Part of a small language model's weights: 10 layers, a variant of SOAP for these matrices.
Each number is 500 + 40 x the weight over the matrix's rms, rounded and kept within 0 to 999. Layers, rows and columns count from 0. Numbers have three digits each.

# layer 7 attention output (transposed), 128x64, rms 0.873, rows 22-54,85-118, columns 0-63
471479471520479542486475491483494506478479494514468516518503506482479472500513483520515534496527518473524491503463522499462489490484525544467528485531463496500507499468446508537507497463551550
509469495469501472472529497486489448535497488502520501482531487427520480471488482532519504521533508483517487493472531469444502484514477488512478471505523500492517511532478460514500501513453502
522485507501523521511513482510492526512523503513484510537498490510525473493560524510532500502486516506504498494480497509468513458512497509529475503461494496497462525500442500484456523496516510
477487503490526465513506527512473510529506481494485466447471464512500496489447482518498499526460525495500515475509505507540511501537497484520470513494509512511495484536523464525502531507520493
478536533491473518504506473480484499492485539505550480491520508464486490495496521530496487484500485490503471505452495501503528499497481494479502500499530484490477557500473497467503496471472465
530478484433460467493459493480492496527497514514523505497506511498522482448464525473508500497522513512528488494517481474463497488505511505514465502515519503490483497526454463515479470528503539
475516494505480521505492488496468469520485519476517491529481487485460509487489489480516517486474495533474470507522501514520488484503467489478507478513488489505490513484493539506470518472484483
490468524490495546526519453533514498502466540477493498495508521507489477447474509541520524498492488434503520537414541509464486483506508522490530517519498496470517489519478464508492509449515533
491505510500497486505474502488485498523481497519496495540456503452466526509511526493477495489465499495505487485538508490516513469498491469457499459509516468505518521497485564546469521514489517
547513525491480489440471464485501483496487478493490486501527520477504498470548503514507491533509493519507504499508501496472454494510469510473486488501506490500531526494469512512499485527469475
484498487512527522519512541513511525516513514490456496512491494497511486528462495479478522492492505468494514503487487489502508483483532497542513530488490506510500470497524482469501500492519521
484467543517504518479495460474519503494478502495484520517483540484452502516517521542502507529466483494502469502518528502508492485485491502489520488507502453479485526478494524500461520480520485
486496480523459520491501511501559489492452520505491484513536498479510492528537490488543523506507476454484515515496495538467479481451500507485538491497472484478521530446484528507497483482537486
505515554532462482486508449498493523468508484491547469464514510544504518537487492517494476502543510493506509497537460502510465497503508437513500512500496525516510529484474457480503498521535448
491472487558480509507488502523494499493476506476483523556517515500460490498537469496536521511523498489484498495514505508446498501528505529480505469489488479476512493487505534497517508497505522
525467508517527531479502499499516520479495493462506522498538525540537498504494488507530480491510499485479500528493498527503485499496494518554497532484480519529527464497513469512483497499537498
508496520473509494482489497472486513545459494500545498473492499519537535479481480505510467495522513489491483497547480498490488490550501465537457494495508485522493509517489468526483505538510481
523478500530537502452491509487456513504529509510487502514537491526483494486519518498470490488537511573524493484495500544505470489479486514533515511476490532516455519483469508498473463532508457
462531536491501507495491467473471481532444501527517497507491510467487540483494506525496505487500503496486490496528539495544489495513488488466500472509509469489487532520487563524487524496498480
503495495507497509459524479494506462498506488494501487461547497510507477479458489518509501525550536492513506522466535503514474503497498500535497531500493538503506491506486474490500490481512488
484550508523477520509479473509519525471469494533490521507493528527489516521540478522522511494534502503491478508492449487480490517490509521503497485536513480498457506467470563455508469486478526
473526497495466496483518485492524491477500459523506512479517490496495509520535498508504506491497476490501512501528507496523488510481487478478515446517505491532501524484514557511498488490462491
528534503475479454519481472500533487482493450505483492512473525522514517541549461481529494547485458561474496469542443446536496531497491492498491494519521470504522533504539506495487509490534461
504490519496501530494526498496487494469511510492515510438527506528526483457450526517481496495498500443514501507480544505527498507480504480500546538507510513525513495511487480509482524494506501
505514486456534531495525517495478486516497522468515505514521480478491497527513508490506499533465523520504478534472489501506542494498490502525475519449473510488479483537505487476497493499511501
525481494517490549503481494484468486491483530500524465473517500486481506503445508538488493508530535479521481489474515504466496497466528468472547524538487506477511511487453450535508485503531484
527493479490518490509493493458483485512516523493478516468501529506510511478432503486475444513499526478504528481502518488539503490514526496521522540488494482520511506515519483496474538501528494
543490431530493512505455509516499484475504505467504493506477489479462500546440471477498523513487501554519532506501518483523505529479506511451515481518508469478514502500501538515535515515520506
482522516498476488487494456493530490501447484522533473488524507476491505500516480531519502528486488504479520491513513502495471527489494478466517476500504497468539525504503511521491503489510464
501533482503515497520513489543511514474508521514479527529476519501487510559550493505516498499478480517483465483515454498520534499459492523515498492497534481510477500500511551462464540465514499
472531474481467474523457498499534516511494512505484514557502516511486528485558473472508518499470476579477494513519479520510489509508510528493528470496497470485473504473532556480475474479535504
492487481500499483533512514516507466514487500494500485498437488511503494532475522445509516499475497528471522516542456468522538497501498495550488512505500491532438502493523526466472525496523519
462501514502500489469510526513497503519462515506511488472528492496504470469527486519474515522513518467508469504480468550483487491522494508518503507524482554508550464504518430534526470495473517
396626479612479521503483540476443505467485548520489540540645510459556411376421527530474528488543479396505485437495554464521593594529518478519477508517530556515429518548543445542517507429511355
400560426520522572516474489504505528532466614539451470411446506578438573475519533424480468547558487513521475523479510605429451417617521388356537493470629497423517548615505591379422502602472459
554509535509479603537504469487388545433408531498545501475441466615484462447486520500485415478452446521384550492574466538480552564518517502504451507544462549570486477480524606459497486518501470
440446471426492517473486541463468478539483521534519551470570455525430512560453507572453442541558426473585389426439479468541464445535531511448606483525505571549580423574565499488642472505418504
530410617485498481410470338404475440558545436524490495505566537487573522493646546434489444429517409527561470517417430549432537501529526491519488465539444548546553502477510499430472531453529504
512462465457510468494554500526545502555511465527429581549486505564505532474477494420432580500526539646331504495601418462528475514412527476529553487488432476472566438479511536500559445530485567
529521532608534625487541446550424452448470441513399490395457493459480564603529434572498473564507423522447515488491549431517497488425426501517496526506407563495518501570506590454551514503467440
438471498502479426576560529547536566445511484445526515416530485495565488500567566572439584512480504484460535516444532396524500441439492448551558428469544420427466452497579489481567365521464569
399462442536454494375483561414545554540484544554472484493587448494430452514541539371442511532587486513547438381497504463602557546424510481487476507559499501528563567462579544454416513594440414
459519494497497541454603438528429510451526498553551461461607475506592611458509426545401524465567453512445477486531467515540535536520559446559547484446471473509484546527499492420525409459492456
518509407422482559511513468484500497447498530454516520437654513476497460550564494532501471539570502474498452485571466470538547457485563494503398489622515474431519463498470561518595378503508467
548485517506501370460467483526479503445496468527532542549386515529541583509474453517513413495520479559582467521472534572491600568557457494460514558415447426515440584470537589516437617451507514
402541458523501474560524597493462521560490510463519479454515386529516546428503525430407520451533516425448605514439469537538447537522412492456514485500524510475550460600458478506536458515498608
474476546463488453451486530479460585444542587558499608574382542513469503446442512539433474514459508607528453473506512515530475472552541524361499542525482445481523507533508547517487504553454514
528507461411556471496464577488552399577510455533430523556449543432471490364570591494558501482373469603504480507434507563440529455458494544515602463532485528384543423645508469522557422487525556
600503494367518542480503519434550535426499488467558441463410460566556544579563595463527488503437458488616424636511493525588476452531435454447436496467560529420530458467454538485455504544500565
522568475532566452492476588493579518517540550474445448460423473483517494460472516419483530523578481487639577470449522468463510476534529509382511487522586462423413526527514483471575539492487484
550502541578556458482533517520520436466487439532484430548422526433450415397584570588559502531567390495591510508500559467520582483474467458440505463461498502432495484581530512535575535455575506
483501458471523474465466547499511462446488495479543444493533540498539589564360507537491521503357547426425525593558447498468575494529490524420544468490517544478545454619418471467592556434509539
507503495574429444404515480457549518427435455555507446459601446493499545437553567505459554448529429570470490584578427536505524582484563392476519451419552444464510436464508529497519508485562525
526505588446443529546390520448513519498472505456485549449498497484551492531482475480492527460390463555441539535509473524360554488530539565464477501487541528518511475499490529474518565544498498
489531457507529471520496491431528419537569495494503479594586508513482448562517504445515444584419558494467416561532601476512520517456479493480535512361484525440633520484437522574383549469575530
481430584591543461526490470533497449522579577556459491510476506446450464373493538550518450471398649525465467438501508547480441504454521630486520513572557473502577452538499493491460432497504540
506578516477499527518470428540554400589463545480445528538513506476516487529473511392495467416573467504548607428554516506487435481483575458578504506490503486515501475485523487480485479492543489
396440552614501436475444483588555501616523496547449451443471515438500510499496499466495533440525484535426516571380537600495489456500520660480510428501466555522496413579571455401524493633468456
505454523546456401513471564521506566501406495559481545540470448490515527458430485530473475408583416507482537388597487475429485463573463449516535565516573483622457505430516526476570584524480493
437562454467508515449581541556469547467461421466538560547502506575502427398487487463470557531538486480475544621427532514561477467535488457513609470428491504500376464608486439482535469554544506
443532547492501556467455462625483507456465442504546491557486517438650491567502397499522605516593332558456526571518544580406569483543521461496337501432468587470464538468495439564498581507532428
525547516465489465536580522413604525461528507505492416482526513603612541457520560485484539472469503578328385523437505506475580461512481493535481486514516563484447538374526476449402564474536426
488499516459412446482447488445500541529511557515464588499480491538472475466507511478482542477495551498531458533482453561587407536493547554441418500521471512503466355471498554561506490607525533
503559489543500503585452492456469541590509473480452511571488509547581552567469497386445461489509488493467574480451593479476355533551554485507661540478444525530457546474486485509443469490509500
477499557576548536482510524527485471423502576513433500564443500448519568590471581528417548531492549477483544449642476442512509517414427412461388535523485486433598542452492538563499553454463484
502538513477446424553488496490430563553561537540396590498565428493574552483518430611478449517447431464479470335366598425465461496493526546533554515449457481497577530463578464595555492470427494
498424523575483478511498469554465533485450447514516569519462626462460514470583497527510463442508454446524622515508544517481499527570529495492502501532422420528368513588488595344504431555468503
# layer 7 attention value, 64x64, rms 1.15, rows 22-54, columns 0-63
518513537554472364520509501537505430471463430547500509501425574521498539453563535486538485443506438505501490558402594499470502505362432507523539481478425578555556540527543533530490540493552488
491554507433486488547458596527495456492489492479605503500468587429452507525450416501503552460552483548555494506498516537496470572476490495448483508520497499498492530449461529466478485506549541
540562477553561462542481515490400536505533504490499478511514485473550513457536474461496469565394447478480499460577527516471507481459434508499554443506531541463554545466469510526502526426478496
507581467449557472539475443506495509532490531523533455479418527542456507499494533547520492559545587516490419496577464518472490430499509493552513541530478486439435459516550473505540493486416615
457548578517476532525604518572526564513450492458490515452490497498519513461475482509489452541517522492507524495503480482486489515472541576402517487534487539449465515520458425451515520478488435
614458491470470507546502548514470529494476497542509524479573507461417494400432473469529461527547511573491504483553448552502536506428502402471544531490498472514587579493514499493502487522496527
511532571566478498420533512523587563520532445440456545471560501478502480451531460506503445509476543460534517489470472498491545484513444458545527459539485446477476464506474499525516549465498481
536537489476506466527434486501514561523505514505515528441452577460563511533484523500612470494440480458457496621493578500544486461411437516475563580506594523498503503500449500466419484495463424
532548506483447438452540506503500493526467463477486470494498523459469472473477436549578483530491489510523544465529493502545570484528520489511532500586479526416524521528451461524516465517490559
493497520433490485471523532509487568455525563471505485440490531505445489428528475492507476520420417462506521507549563516504503532518507500502535571554496475478510464487493476538466504482517505
544517491495470502440470479428490416553483492523537480554514476516516439483438505538566571494497535499505514509488462538476526476461529543469471496450486502550432517466547521475546475462540538
473523516585456409497504487546530501560503445432458478504480461517515564468551503502501496530480501561557491494453556476509456525534475440502470486506535487508551519537441476486501472480513464
520488521557472509477524544473470481528446522458573512496454565533576504541480480425494522505478482456485461480464566534457523485469528582459481441461491510579495543422511496485500542456498515
463482553491525488527598485490505607569535442582513447467498509610554565513497544483423464512514504509507498441536445490381450499525488535528512390520458512549532455507535505446499457430483476
524472535514490482546474434479446547521564446457490517565452562544451419494562486467487635465488485520498496523476553441412531547432468458459493535497469460515454472508517526590544505493505498
474526469541445509460513470489486499544496459461481556504489489565540486490529515518506506461479446484500479555477529517528489485490470502541488462468446504525597510486594539528469503489497444
524524429477511520486518509448446535551534523559478536479532485565514516481394468491505456418480545536505469489467492530463502499531483519504523501521458446497582475481600607478515445463500488
421445513505415555474560467502490489533591472477500459560528415489504508492528503486470458518487493561448448389587551532496531578466479486489427441517458580483520461494463497561513451514568539
478591478500441498485521473541541546535550488515468500450452548543490465450446466592540451478504547496520515505482550477522570535506453573487491514469478496412472468511470549495534433503496523
469503494497443526485493540505542547473555466505557508483445517499502500524507505513418518556583494491515437458501500498527496537442498505557454475438479549508451488512515490503505487473528546
481424490424507481509489438484498511484537537541447498507490434505486574505467543488513506531521510505426513517467527490470484553417540548493516474543568487532437488550510539511575442480493455
503469553468574507499499473526556471504449508509464515429442504508547553566486526456479468492484551474499468448518515579461406501551554516517478435461480498586542505516465542437500508497482543
440552442506550506555514502517550483509488538527494475495491506509447511444543553456505458518490461443570475570488406468506449512535531539520492464513489517490526549549572468508472456571460495
478573450539535453521553524459612494493494430512429551469499539492487514512481589470479461516531596496455444455546485465504465439484503463525534501427517550548586489530441481447476545465512536
502591475632515506515449502529534477486477515482540491488539457443529441512440469556458474472495459484548484504455535561517532484528485527463480477423467562474469527474537510490425483505506473
464531500511475424518621513480508472473494459512541509550577551513530523520529486502482506519454535534512523485406489414543600490515436514507496472537507476494526527461498449503509506476547423
473496363494437469464581555440485553465539507519509510522482490453461425469487487484448451475560510556518513516454482425547552452498592469536515567500524562466443484512548484483528501509531598
478519548504421472491453435559539533470475424543539582533475508426461462518483545529534611502598519523459535503487531459500553551509492500538512486598480538479429386466521520496464527497449520
466554493545501494524531551505504502482485554480520512497459586566522463512508546463448566555465500482468457492496526456511443513512491555493442517449539441515504495489439492456518555492471489
478513481583514472550496500540535461508416480450516440543525471492460539510512531554483539564566485481469519559486409476511499494453523489504506412487578512508531535510538486543510511530461482
510422482513431609499496513528485533553492521444461528444471434490494484437475493386560419468503474557511465532479536584490487530494525467454475526517507522518439523497533528478492486629465531
545514509582505471457504519485504518524485534517515479505502363484551494490430444499466487612560460437499547498531457525475478479494502464601552408513537453511490549487442538502514532446399528
495554551527547516493500579445581415479451527468547406490532578532424504504441493531532445458510519486535434479473444567505548431485494493496478532445490461540575466496530449517466495501545488